config.toml
n_layer = 14
d_model = 320
n_head = 10
n_kv_head = 10
head_dim = 32
d_mlp = 640
vocab_size = 8192
activation = "swiglu"
norm = "layernorm"
norm_place = "pre"
norm_eps = 1e-06
positions = "rope"
rope_base = 10000.0
rope_fraction = 0.75
qk_norm = false
attn_scale = 0.177
bias = "none"
tie_embeddings = false
parallel_block = false
init = "uniform"
init_std_qkv = 0.0622
init_std_o = 0.0117
init_std_up = 0.0622
init_std_down = 0.00831
init_mimetic = 0.7
optimizer = "muon_variant"
lr = 0.00205
lr_mult_o = 1.5
beta1 = 0.95
lr_head = 0.00754
grad_clip = 2.0
warmup_steps = 200
schedule = "wsd"
decay_fraction = 0.438
decay_shape = "linear"
final_lr_fraction = 0.0
batch_tokens = [65536, 131072, 262144]
seq_len = 512
doc_mask = false
train_tokens = 562400000
steps = 4176
dataset = "wikipedia_en"
Each number is 128 + 24 x the weight over the matrix's rms, rounded and kept within 0 to 255. Layers, rows and columns count from 0. Numbers have three digits each.

# layer 8 MLP gate, 640x320, rms 0.0947, rows 18-81, columns 96-127
117104082136119060126161134156135182147149155152129165155134163172136132102133117152136158136092
166135130077155130129098142170123151134115128077110150134117130129121144088078124126123173141109
114140113073158142146119165124103086083119154141125180118126162120145146078097157155127139152138
102119138123126158132135130124096090128137120146136104126149162123144147125117118145141125136118
141166103124137133135127125139152139140153138116127156115123130119112123077145139157153175102133
130132141128143113081050116153107130125114132099127137121121086104128146120131111147153148141093
134100112185114155096091131084079117153138100087122143175144159138154116110124165116136074107120
132113113112130140109124140148108109126129142162093105132141130163108132132161106119153127149131
114165130148184120144157125140128147130145141147115128092167134123104150152125112121098181118125
133124105151139144149055188097117108122125147082121148104116163110141115134123102136124098105131
152144132161129103122161131137091139168114148145105123197136141136153117172157154125134131082126
164130124095140146124141152130086094155118156127118144117144121122115120107134164136074170147130
141112077124131095149080150157124117115122147121139119148128126119192136117114139142058142128143
122122129144134149180113186129124205094126085141116171167122106153167147142136131138150145108104
119146118122089180090142166129129101121176102116171153120132159064119117149168127121122145101070
147123173164121096112145125134076122088143137119127160142111147125120149094077134159086148092148
121136125138099132142117134148143096127102137166135138131134143138121112116101105121145139151146
131135108059170096119143124140123124146163101148143178103116119164101141080128158168086124131156
168180141110171149107064109140125126103145124139182122165095123131188125131175169129079088132104
192119123086127063098114137121142142111200050150163143068140120170114182118146128059103113146129
147118136090128110150125158134106136107113156119145144154122135127148211126102113103125137138134
101150092144144124144130118125112121088149132214136180102130125144136150105122143136129113141147
119087153095160150161140110163144080146175129071120165153114160132120136095099127141124150118107
152123120101139143102104116123135152127173147141182125138126129131183129126125112156134112099119
148124157136138159136137187181142126106145101144133133113120131088117110163172108108150084171117
128113109112089124117143115127146142137128136131153134143128129132133114134125118113097146126139
113084127121138090130133130130159100158138127134124112145112117135067169152150106158149128123132
108073127126156147152143125132152122144177100150108123120125114132116146097127120155192128167132
164139146147157076149142144093119109129140108123144098109024109104153154151167154086137123129124
141113065095154125127137161094118114121073145130123124124161143141129130136129126144089099138136
116113092128145095115157096160164114140080147150146114124134109103110163168119076107144165128100
082098135154110112098128153140125141077124122139148179098128121131104104133117112132153157160133
121131139120134102095128115094105100128133127149132138119128121142066120144143137104084150126159
144149125123124128132165102148126127141171160166149127096112119159118102115105153137147136073173
081121131151161108145113099123146126124128137133139128115120127083112107108104130107137118101104
199169104113121123158090126128152141126105154130088178106158114126174114106129193094150099156069
145149113129149161159117118111162140156140137093141155103092157130095120095109105116108159180104
142129081130158098156155154142121104170131112140114128108098132110153145151154099095125094119141
122095139133144149125114108126095140150138089138165112107151113128107144160132112109132144140149
109134130125141138120119172090095114135140096153112121091131097179141111128101126109105132139126
082155092157146122101109073124151125090109103120147145112132118163082157111126114105156137117083
128117087113150141148114123147150118138119137134157121129119130110127155088113135120123123117115
138116115146166159143149111136145155113135159147141146064108206117119164111113112139135157113085
095138110158109165134099148134162135109139176156179110120111142135152116107187137141079178107153
148127127119152082147132115106123085124162144115144136131154127147115130127144112136142145145145
101127185136124101178108143130106149110138114121130109165113079123119139099090112143104132077142
126146126141109098119112123129128187111106132093137169096141136124132147128127126115126138151123
170112130100165091121165188146113121147160078119178219119137125142146164199121168137133134084116
132118157151144115135138129133116114087086131164137133121143126124113130136121119101149151063094
144116139136133086138094116138169106146138093104132138085143135125101149118115171181137162135087
180158106100126119121076110179125074138104117127115135136102101163120148129114172124136093137154
118087111114111144170103090135137143137125150110138144109142139084134129117154110090104148120119
116091093132122143117132162179102196081138138126121146167120144168147136141113093147115152157108
112131127126121146107162111151089117126121120166096152105076128115132115091134115134106109112105
121059118065127097137143119100138137120119070104144112172116170194127143087146093112152171135085
144146094099156127144109128128178125145143096140160116145134128127109124116146134097173081122094
112149118132178154123136173108084089100179099148140177106123117110139104150100156132127163118133
072144138113090129141118142115140115162137096119142116116046177146140142146094146133105111108148
135122134170155103158123129159131093123136124160151153214141138135069116214120166101107141097144
136100128078102134077098152094133140163131100170149146158109135156137166099136159145143126126090
169106131116125141122110133094138114104067130117113124174164175142132158109188093093111152104091
119116102155098131157084138153170104095142107138130123132093125102117122119115118132168153112125
131110139126109149104081138140167159091089111143152097147131083140097155090117139152147140164117
101113129131126122104097115145109120140135115140158145153140107122108181187094126131133160115160
# layer 8 MLP up, 640x320, rms 0.0971, rows 18-81, columns 96-127
081126126125114126117181149165122133119102168139122153141111175108111153096157155133111137132097
171125125076122155083143099107103113122116144140146112097170106126121118130110169116138125152112
106164156105150115139183158163178159148108110109142161116163110088136152151122181182113172149079
156131121141102129148127115096159133127112113130120129155112128135111101140141139140108102131109
135138135108106108119156083151107134100108100165119087095143145112112105143127118113124102116102
101185136126130086134150098136139145154149125085138127122131104136112132124138100103146151143132
121155174118138117174151084151157145168142083155134182116122116137123152136146127147119100118122
162107113157129124122138140162094134112123117144137140106119130084156113150134100133162175132111
121130108101141130110105119118162146140154130101119112097139099169161159115073138114115091110154
108130133085104136116211124128148166079162120102095119137147136132108126156062157096073131159127
089107175139098132153102109146130174134117074168112145095114149140106111132125133152147131130136
098131109136072137123129159141120107138088092100069141129158158160141151151134105101152133078096
123076150146142146140121163138116138106108142127139151076127132121108097123093138129147185120160
125125102118147152102094079133123109162101112162126125144140145123090079090087155109142138148116
145153128132101118119069117124113136108117106141168138151182112149130138168107138189133123141096
084098104157148099148107107170153135126131139134105116129166117097154146127095134113148127111075
115135138132151106106121137121106129140137115149128126122121143161113128160142148140098146137138
131112113122149117137134136171113142102125162141104098123096152144118126124133139138081114118105
120148104126106108107105123110128103184112129120107137116160137159101123094127142107080130134120
198139114099124075123121131135127145150173082134180135079127136114113147121100108076135089124139
112096159114130136099120095121128135121130111150135088148138132137154086130147133135148112130101
127130109137055146102102151155112114132112162106159161161162077152115124098145146124169136158149
145150122166129147082169117108095127145142126149095157098120139133117064135133111053141115121146
166116160093174117126158118137111133114148107139108135110107138121095124081070131116139108143153
093144129121125167114168152098121149181154141145121141123120106108111109081118135137093156197089
143154127142115104157066155130111096102161109191123139140118159167101121109137126124109139132121
098118124140129091128158160175125119132114136141135122168101174142136113160148132125107114112148
162133149112119132112109147116132126134156150149114114133160152151112147090172138130119115110133
093143144092159116083173076124171171137085114077136130133149087097118121124119142118100136151088
071148134214117120144157090116140076091108095147147099162094153133125141123140115108127052131125
154149177174089147133145147132127141123157102121098137105117128091126160104113085142113125121124
133132098134098151106116082127093131116100118126143137165120084132118126103131159097095123122137
123105132116126127136109138156162104160121145158181155166151118130087169128108164094170079167093
090136148156140143105136150100136136102121115162151108154129130103151128120108121094126096117121
126084109125160089116105115133138145145128142145157126103152158139127101137110147157125152057106
184131171103160127182105145105145172153160146146130127123140133128067101099120137096091133141128
152136110157130108143105124092147118135142099106071102155100123071098134090046137149166137098098
148140122144161168135156105147124145107101137045105165145105108112140101153149117117158139146155
145136119134197115125135133128139125127105123108111151168113124120110167150132135092133147096165
086100149121120143134113143138128168113127127135128093149140140134121127094107147153101129138141
162116162120139112132093115078112102153117142111141119102081137112121129150127122147104133142115
094131124130098165156128153191134171147104122119131094123134092117131127121114133164164153149118
196154120098098135131096140157108155160162117126116103166121175163122109109200123105097154178173
106163123136126151117138093160142132111147139134130090154135111163098126154125127122161145107128
156114145152124092134136122143173133135103127118135127106152110108130123148111092078167134128087
093141121127128156121135132148106154144123153152140152121131122099115134138152172085160128133159
160108132112107131165101148129099143116077137146118093119143136096146113138152106084095116108124
126142143132181098114081123145193160111105172102135091164196139087141102114110126117126123136122
142140163098145111133119107093094126104161130109104107147094115088142143149118115135144100107112
119149103176111179129184140159134096117114132143128065124078115113101105140155148122115123125158
095135161135088106112120124163145138128126086111114150153169124112128148125157136097143140147117
124133109170109135145094113092105112124171081109141159105124170123098091122121062129172147104143
132110146134099114117129114140131101145112111160150103091124127161166161130107145127093127117085
084131115136123170073120122128178119166144141086124131132135135155075086097148101066107143119132
075133138120193134125136105111108090127098123143123131130170118139095122046141123108151101120125
163139135155118102122128126118066152134116123108147102123155119129147131145126137146128121136117
099162114162152121096111117131102104103167135150111102156156151109167079180156152091126136093152
117179149152092110132110105124145111105099109105145127107096146092116127144106192143152108111108
159133130137099126102126129126110124112093140101162134122128109127161150135127105146106135146114
151200096137114126118126097119111118167124125106156107114091111102099133125149140184115116130147
057134138137095090094118150088111163147142174126124129139124143141112108136148136129058152153107
180107128116164162144139151138108142130168115144155172135104124104112108094083120121141163179156
075127175179135175127111145138135138119120119095127152128112130106140105160108139140099182105140
130097143113138167115121155106147111145132152121103087138119111109164153149111137166127140172149
# layer 8 MLP down (transposed), 640x320, rms 0.087, rows 18-81, columns 96-127
133144122105142089156141154114172120128127118098128144130114130162146138127119142117134105134116
161135158101130122113160124068118121149120110162155148132123163115149132146081108121089101113111
111098135155130103095149114100092113139153145133099118105138105094141133159171139118093108133100
127132142114132131113112120157122150150110118110139158104097109114100150151132116110117141144151
115108145129103144134134091128156143177146087155120096140085138151123109136178076140122114129105
125140130146133121183114158149122103120187125063126165125141113151100131089131106139155082085128
155137147143114163176112139111151132168150151102138138159114133159180117169118115118109100107100
140082167175121102145163094143093132164106145146161103102099144121128161148123149125133120114132
137118139128138141109151101128098110167147095124132129119114134136098146130134112143103147125158
121125142106115136149146094076150161113149163154107107114142080116153119129139141155109115141107
181171143119162113183175154124128150166149135138118120117126142125108131074110143134112153181148
076142096170105155102170116137133143103123123111111162095135132155117158150172118095142172097077
157179124129096146113140174122149160111129086137153125134167141123133140093118055144144115150129
132102116154133176148068148123131155102120101131119132092142106166120150144174141106124136117110
092129126110140119155088118141113176112103101084128146152152107180120135171142134167080157119184
126107113129133086149136125157128103111126123115104094097166182155140113082136130101081123110177
131129120140127130135142135115107130139123148140139151142126106146132103110149128110116142110131
161155149140138107127152151135146142142102126131147128157120141146126137240123106167113127135122
122145114154178133123125151111143148122110141158174125139087182150141149131110123131135097163116
145143108124161105167137138143104152156145117150119132077152134154139139107128146144141138136160
147108117135142091153132129175122136144152158134141125103125142115084197121096125121108147161138
170156140132153143159115132123093128151147128113137157097121116114186135093130139139122136134122
140099136154134102132145148125137126106112089155154137154107109160119158116155126088134152077095
173100133160127098138160128160172120184126124110115128131086139126174135144126122094139138119129
115126101101161160145118137153143094139157120186113115154141133098090155140182085139130125135098
133138136147162148172117125109120151132139112093100120116123130090097117137107132146144118117148
145162088133105185133149161110094109159145171154139126127144114132140131110130096142118132148108
099136079113126156120143147150109105156125134145125169140139109154095152075103117111186110127142
082155101108098149106164166080094147120139156121083121177136111135158159179153108134129151118160
134152102165146149112136133129124148121071135175129126126124064106138158103141141107106150136104
122139132104095143122129147102150127112145084109161130057128102115149080114154124124121100147109
155128132114091140139144145152109111149100125135107102146128134107136127137146121116157139153116
157160162139123142125136151105122143146099135093098125132158175102172141132105110118099137113162
166144163148098137134117115104128119159157076118134069121162148102119113112121099115131074114101
120128131138113120129123132132118113128126139131124122107128120142145120072126132124118129126120
133155110179135111135121112111136113161093170124101118130118126151089147136120130155124139118159
143162147114155131096082161098149127151086093097108142102098134085115119144139123072136137163145
106126114125124060132149153175158075134110117159138147096149077128150146137141120118160105158126
142171127124117113145106102152110146137157128099166135122168136118131118108122150098144133131151
139116098091087143105134129120125114137111128112135121163119152103130132112118073159150153128073
109096110133126126155101101095135114096101162150142134131137144141163123141138136099121174108091
131121097122098110130121133103132086128114129115096169151127125130133102107149099122120113094122
137173119133097160113153125133137102093106128172137079157129098085115126146122136106116152171108
161137137088110127121117111111117118118138149133117084137096085123099115197142113071152152115099
146112113104140148115127077121105138111149163109092191128108138133115094168157115135134126139103
143080118103110120099145122132123091105138172127121158125104151089115132154113131136092157127122
122128121090174126154132102131045075153130154123115151098150131127143133103198139071107100121170
126114114121118100129145121090119125150064130099094079179127127119104136112148144168154109155128
117114109146155148108129141149127075099107103151141146126123124125140124158121136111122119084135
132129142127138111132091105152125148112149186098141131126113125126087117093116167119114071091164
143114164145096133147097140154182133121156100169133137151116129137158166161090130114154159111151
128152120172101116106117132145079151170101176147136083143147141150106117125127135105114106136144
155136117137129107163145111103101128183114057083148126098099119115098126139137114135132145129107
122128102144128087102162133146148099100098104185116127100103131152094124127142137099138140141120
142154108132158133157130077126169126152115193151134164161142172144098091136111128102150112111132
084155098130109122104112123163115121138155140139115102111138135152155130128142131150157139193128
126143164132171068114111156150102120144150160133187127126132159125121150113118088073115139149160
158149140115102088122090129076128119108135161135124172145150080093115105100122143111126144097143
150132083104111127148096156178120106187127136130109125135120118114109145091157118119135101137122
133191151076116111093124129146143126153121107140111129147104136097093107113144145133117150139084
121137116133094115111140098122156127125142142150202118123088148157127185158087095088116121144174
147124107157099111086147102122140136117101161142128138105148108178122104169083159140129126087197
093110145128139154122141167112141099165133160108133127143130073106145100154127133109150132156122
152142083148118111161142139131136087117123128138103150151137118120141116107090114073170123145162